Weights of a small GPT-style language model, trained from scratch on English Wikipedia.
Size: 10 layers, 8 heads of 32, MLP 1024 ReLU, vocabulary 4096, 8.94M parameters.
Architecture: RMSNorm before each block, rotary positions, biases, tied embeddings, normalized queries and keys.
Training: a variant of Muon for these matrices, 6540 steps.
Each number is 128 + 24 x the weight over its row's rms, rounded and kept within 0 to 255. Layers, rows and columns count from 0. Numbers have three digits each. The size before them is the row's rms in percent of the matrix's.

# v: layer 6 attention value, 256x256, rms 0.174, rows 195-223, columns 192-255
# o: layer 6 attention output (transposed), 256x256, rms 0.156, rows 195-223, columns 192-255
# q: layer 6 attention query, 256x256, rms 0.18, rows 224-241, columns 192-255
# k: layer 6 attention key, 256x256, rms 0.18, rows 224-240, columns 192-255
v195 097:161121147109126116115107171100139115127102114159128130129118111135100119112147137127149125155154121102147154123131094131121127113131162140104107121156117154105140185173167128139124155089091128
o195 118:115117158133109108117106149130089116134131126161137133150120108103144112184184160111154081135169124104133071122141173139165122142156216132123140168133125143113160177144164138153146139139119121
v196 087:116131108083136131136133157140160111125131140127130083112174142162148131134155078145086122165178151148150167121124168165086114095136140118151103145119105087157123118107144114172152124148195158
o196 110:151099121108159158113153122131125095113099123171172163115160118170136160134129149137156130148108132118133135128129132119094115112138174140160133109155113095154138164077174122125137163131132129
v197 093:135151150106140112131135138138151112118152131106156141117158127122094152134136109166150118165179149132118113149101087121095090130121170181122168117083187110145127086073156096124175146121166152
o197 117:157152119124131125110144153152132104165165135148135136116157127112164172126178103114116131149136188156136111137115138120097128145117126181130102140096105148155114116143108103079124119109099126
v198 088:127151112130129110110090118114106112137126158161111142100141124085135113156132110118141118150140091154099112148095118087156116150148109132102115132122130139124092102092143124127113110146111117
o198 110:135117125125171149179115126129131068106158107110128127165143140110094138104145138091122122092116124116132151195134123130177110147158168114107144173124123142148114102172123138107155101134084133
v199 087:088144090139086138131147105130149141148118090137141102159073143130091129104092126121104114099116182078107074131146149127115099137158154150142161150111112124090122122087117115145115161161116112
o199 103:105125136141156127134163151148180097105161123121119109124118135124118137129133135119100151108130129122164125125137137140135144128099118133123090100094121148171078131120137091126118107093137129
v200 098:119113114083114120126133100174151137126123120140124152105113092131136140129104118129093156140134153140110085147143152133141127101159184130138155137145111106101151121106105148105110118103145134
o200 120:146095134089146089157135117137110121106101118158106099151130155136157101137146118165112113116129126144126113099149195150120132135142139095177150113134152147126101147105111102095128115131145125
v201 094:117130098128155093130155144190168084090212138117097123155131107117112127115083139160142087147139126114130121145145147130118155119121133119131154106117128110163150135117078110123140090080149125
o201 114:145133161099118126113167121119111120118107136093158132148137129127130093153133089154120133181148129142143129094151126107124143094149124137114170130123109113119147107085132136131097119134125122
v202 098:105089083119117151154127116115114117142116131153093109162095146097070152097148110145093095108106128115122138151147110125125112139131103094158132148130141094100097123144110103081097146140126104
o202 123:106105062146153140129154157119145129112150142153113065097120090096130127120117124144107115139165124149142156173134150123150126148111113105144084123133118145150108102176103126159120136157125079
v203 087:095121114137109141104132108127139100114135149105145100126132141137130143123100142119154161163135162116138111099140172097150159099161150120144104154089182089128111128114112112127105085114139145
o203 108:129102122171151152099133158091150109114092148128090104158119149166180152134103164134121137109146112120157092070140129122104097075168132154088121119093140093136099100111154138148134139168137137
v204 083:152135142102141122140131155070153160117113176117150131140158153157144119099126163137113127140104164179157154118074151124132135130099105128108141073154116113152109153112186147111146117182135110
o204 096:141134134127094109127138124095175168155131111131166111102152105131132136074163114119095175146127112101157138114092138152088112138087095118112101097179151131132132137156130158138133100083115105
v205 086:123110185145148081125102145158154142118125123138118118141159132156153137160163123155155127160160120158115128117150108144110187124097109131133133115142089100134149102172086138125115113127089108
o205 102:112124130141119097127111123095118132107116190099152145130113120147139084154133141121117119147155136161064115134138123155110148082091127105134140117112139062139172128107117151144120101117111138
v206 093:142146115117129147159162143175124135115115125140156115142147156134113133086114182082149119127067135164149138134160131164119120122143106135069154148103127127113088094136134161157154170119141088
o206 112:164119139119114121158105087129122137121125131150083144122164147129149103106107139138110091164136105136124182138131126120135104091123130137119116108138117074120107095132151102157155146123129137
v207 091:111153122102158079136109116124142099097127141097110148125136168150136103134111107125084106143161084114142141136151122112111158085146118123100155113116156123138137152139142121091118172105159137
o207 112:141142120135126119134104115170086142116171080144120087124123096133148110156132106106121100172119091120118122148124146105097135158131137153156133161126120130152115156176126105140112157152144118
v208 087:114081143149126156135098068116137140093139079139154134130073122129094121106121155191118140110163172134134114158163142112122157116152148201185128161100099119100130125130126159108095129143110143
o208 102:148158110138138135098076117126137129113140107149135100131095144129109130168117111167127140123117092145065084116107159135148173103110120135113131091117156134137122101091114153157123161133179119
v209 088:110118147131126165156158096117083174116140109113147103152133115117129144129126148130094143112091117091105114135170106131080151141111091130079127135097121108146121119137076173152127096131100119
o209 111:162114107141132108097127116120158164124119130094102117149136130085127095104103095154108079108096143086168157095125112148149116119122085145124123153141104126126145141098048112065139166113141125
v210 095:150167150151126167095115081144115116149139119085101145153143077124154123153083116149138140123112125110142143125082114157073121108108127101134135181150129096116113145148149135140151152081141095
o210 113:138128133126143147118147117151136113118149114122134122113154128070145114121138116129124119110149111129109120097111167122159127117121118096137139142117091112130120120081112085093139133075136127
v211 089:107151134137118133118162143094120116102106120156127114136149163138124126100114144128098140087156134148145064106096142109093121098130133108139132103110111111151115126104109127138140135131076136
o211 105:140132152127125108112114125116126169132116181165155140149143127156142120126125142112125127135131099123158072139114110122105157115123133144132103110162136151127085156131123130114147159109081094
v212 091:142136108113153102127121128127133141166150158092144116149148076130148112122128130106078101100124135116096119102133077140151124156121138120091056163099133128108125120139112143135109144128173119
o212 120:139112107146124114140149137108121118158147126080136104100157116149117123118115140106093123155159123117147083132126062159167123167151149143096140137105105153105160158103123125069180113098143141
v213 092:109109139107131107181139143128066128132107113197161131151143103122133109142115151139123135122167130144128141114145138109102149167139122142130145145131107119157139126129164112119118132154089112
o213 111:100165124132149093076125172100124131121111115119152128140138108125144088125115128146123121128145123125122135174168165176091151107147155141139111178162181110139129191135127128122114143141118138
v214 089:121167091118153132157150173143133147114092145173072109140097095135183129127138173113113161147174128162090156127123141127126121133169078130115125091125138095132118150111100116128156113121147111
o214 108:116121092132121111093060161122148121154122152117127136098100144146156138120115159119119150154119129111115139112119100119104148076135160183127156139135141114083115149121127168111140156136144166
v215 089:152108166111128148126195109095130128125115108139158155124089168146152148115111160097061175173100102134118114152141122183142108150128129169118164139129160133120112112131144135160148146172115151
o215 107:174078138120109145165120126119094092131145137161097102123128124118128176144152133150126146088116108101137128162156145117105110146112107118168127106144127130165143152182118090114140106140150133
v216 097:128163099119091176098172112132143093154131121166128117132170085171092149152121149087112103100097088081156146108127127126094109149117154119119111152147130115105145193145122140119133124116138133
o216 118:114153096145131135111157114132129141125110175163120131140135140120190120119115113144091087062103141096147124083140132145141098111145156135099122128120106134128121136078135135141151161128143113
v217 090:106109109118092135140123078135130129107131126120133147136128103112114138097117141168140131127164100138104125146150151129105094139088143153177115157111111150110160124133097082110121098122090109
o217 104:143156131126139117103178138126129134121104153134130121120080143134111100160110080165119106116132108123079107139154178126157108105161123118103187145112160130129092108121101128141078104097120114
v218 085:148150139122106109155160153168139123126106123128111167096127179133111114096130141144160145108127139109102120134117132164080110114142161108152186152135107127125128089142118155155124123157156132
o218 102:144108098112150111132162099134122118139116094154096114100111151123105129107106145174135106107093122098125126157141133131112159102138133151144130170144132140126148122124118136100125115115103124
v219 099:094154101128169134169116128175100118129114187145104132120135086064120129151120115148113159111142115109092115131145150138135135081146144127147151134120131108085087128115109147135174139154147115
o219 116:126135098161159200130150116129107114154139143112113101097124128154100135084107149144100138065111110132121106115090134134159132112157148142116160152107113164099102108133151146103161126155111122
v220 097:146132189161164112117119171130105111106155111151122111161113082094138133134150161183139163150154133135129138123158129131136166108068197117117112166165136153131102139113144073133151117147139112
o220 117:105134124124116127117214161095125098141129171134144115172126111107137110106132125140138170117146138129158123107178124140144102126136089132144092111096101132154142118123087154118160096147119130
v221 090:148121101136168143122131121131106103095094121158119093155084136139106150089139147119131120126165113084108126161147136155121134097119128148167100114098116067111121090154146104141130102117122107
o221 117:136111076152153107157124143146133088129081164153129132109057122139130117131113184091160135165123062070140127148124122137110126108162136130118109134120131075156126142120142131158090123095084103
v222 092:094150145140102175097111113151123143141123122089174154107137085148116140131137157132178193118151141129130113085105122152105133111114105122128170116149142100131136114120141098138094116130121134
o222 115:144114187141132117120134086173091164132086122082101146146147147126149126125130147108162161123160103138144107134131138149133125108155115133152114120161105104136157125122167121114119107143088130
v223 089:104141114058105148114160147145154114100111159113116169116169140128159106107115181139119153128146096130158146135107117138080163126136153117138095112144110126144137137152126156082156129124162121
o223 110:110085112106169120154101122157128132129086119142164168075130088116111153114125143134093145126101083150142116117104159119125169118127115104157137144167107139148173111131161120156108139140139146
q224 089:078175142146128174168161127139096105148093129137153136135114117121058138123141144174133167121102137139090165140119112131090087115128089135121116139131113083124134082103158121141128131120148152
k224 080:179081122141145111129102118106152150109162138120110124105121171099135109133130105093150139110101116148124129152123176133147125083115132131122160110127112157144143168137139139125142152156142150
q225 084:123118101111148149142158113106144183179113125141108119197104118113112127118128139107086121123112133117160121107139119153135163128124144131147110166133145097132081104150112105087140117147132100
k225 081:120157142102134134173092137151105165145158123118159136096137104144114167140140153087146157087146112131146126103137142170141132137134118111120137127095098111106155134143107121133170163151135135
q226 080:107117187113148142133146149151126070127118124117126161115145130140116122149121115168175140099116134200111170131101123156108111132133112133150096101171103115129140140092201130146106129119134137
k226 081:184123130152170129138077135113126106133128133142139118106114141088156100117126122136139160150107084130072133093122138151120125095125126121158138136098101155150125155148118117086150118142151204
q227 081:082133115091137134118163100102138156150109165101137145171100135111112101127112157122109113094111149132133140092117135139148155122109119095140119117137158125101088107148129097090119116116134140
k227 079:106126140152130131184118139123114139126127110133151141095143122142135161125143097122112140145142117095159062128144130094132124078126150148086112139140161152158142174119150136136112151138145112
q228 081:114103141105115067133170093114127120129170159153114144176123149134132093139098133158094113134146166125126097117137135153170154127128112101153138155150135139148114097148094099080104125129141145
k228 081:101156128143106123107139118134142155121103102097098130112106127137097183133121131145133120179143140100194092101145124105110084145118134138101107139143130120094088144132105138129121137131127140
q229 083:156130097113144136140093098116101165133147131136141119129078129095131154109137137099109115143151120104128074142135131125152114167146129170101177177094132143106075130122066172130136124137133143
k229 071:092155117080092101105155089147157144129122151155112159155143134130117121114118141103136061097137133109117141135147134161101145115132133129097095173143104083117089107172102094150117120097121084
q230 092:109158145162084128118087200153081069136134126073149122118163119138119129131134125147127164095111144126128160117120137144067122120124146099165071080173154108137202111125161128105111108153144125
k230 080:175131130130150127139117148163163103135186118149136133138071159128126082145105111117148163157130115137135108148099098110093181126085116123138150133136138139133146162113123101103155150146135148
q231 083:082135171115112108138217126158121137158129133142146164188171156147134094110105129150091112139140150104099113129105136118153111144144091110145122125177128148156140113083136121121098118152084136
k231 083:147102159136091153156114128143152129142107134092109103141118153091136154134123106151125134161163140159173119114144119138085139171127158171113123162116139132113152139137102149138148103145180151
q232 078:146108163125097092144173177134074150182121117096152139134145108148095109123120123125174088114127104118103151137148117092106121096141098146171145105121152108172146129120150093143109106126131091
k232 083:126175142172144127149111119090162114102107151097125101111101137134177116172174124093108138149141135102173078125087111117100142151097191187161155126120126160143079138097152109112131136154105134
q233 088:097109122106155124092162116106146141124159171151137123147149125135151148096124118129128110137159148148156126127117135115189136136168070105151114100150126121133095166135138074104117154116108150
k233 085:140094124110117113179124122129141140120125109136106145106083158110098141118109116130149141131103125132145101139148095138154113140128158160122126175136099114098151163159129167173162138156130162
q234 096:123145178125131117129167125169135120170134162158124132195125126124123112104107082144110124168101143119159106102139127155118111150141089123148120088166122183135149120095131106125108147150151123
k234 081:159131142139129092126158125130126130080109075138132134139128199138173133173157151138113138120132121125166103111128112088120120147120096137113085122085126123129100109168148123131121113124100142
q235 077:111116126117155166121172124157160113114128145147103169158147139141112127082179166107141126097108122132106125108129172168155171138158137101088123091100102114115111160216117161083168166142121128
k235 102:157118133141112142165122108124115141126121158126114140150128080142122115165094115177096145125112126137099163139162132125121138128118113145162113138113089143129174139111140137142125133146138138
q236 088:134108180140116155136173141121126105141097144127099136150133119125180130113107115093120149117128120127163107110169134131141129130162130135116142134135114102140121177131181099094136165147105085
k236 080:099134106110113106104182106164140107138145129129116136132134115112117116099138133122119168178101154137105142137134151125137097162150161122100130178152118148093104130166135118109150164166128157
q237 091:110138139108174139135113143114125111130158109123160150167138132156149144126130126119082097122151112111124128131135111094149128096113100091132110131143111145157119142106100152090120123095152112
k237 081:090121127160127155157143123126151130115107108104149142130135151150115121129105109166131127102156122108171094098177128112126111108117145123129131113170120136091113105128129122132118111162092070
q238 099:111105125155129126138144143116170184166158182120143157125106110156130129132140126112126085103143126138125104165125135190153125140112138143125148129108122115152181138149085110150112130124153132
k238 099:151129083146154146144130110131122142141100129126122109115128113148129127159128145145121151175160080112127149103139146117156171116100168129144113145107137083108103109105123120130123121164098138
q239 115:134082105126102104118087105109149117078118146142151106064144143084148122116173158114132143129128123162097098152107162144177153126123126173096159141098131064093116132160125129148126128142098170
k239 105:135139138128125145134116117126141140134126179155141130094146127164108162115143154128117086077160094138115107144141130191154113107115140119098135148112125081129136158125084131174132114090142126
q240 119:135141131161136138102141111166125161076101167132114111178152105134099133128157137145128137108144112092099119115132138091109130117140120094158111122116173098113079101149126123118104071147132104
k240 109:138093113112120125103135163105102127156106123108122144095137100104121134144089125123126159131130107129119107090114113112140182151116147126147073083135127121127159101131132123108108104137116146
q241 107:123156117165103124156107101161129115070134122114139127119151133118177175085135143138150082124132139155131100150133137134135124103152128137109123173145129138093079141111112116145102139124116148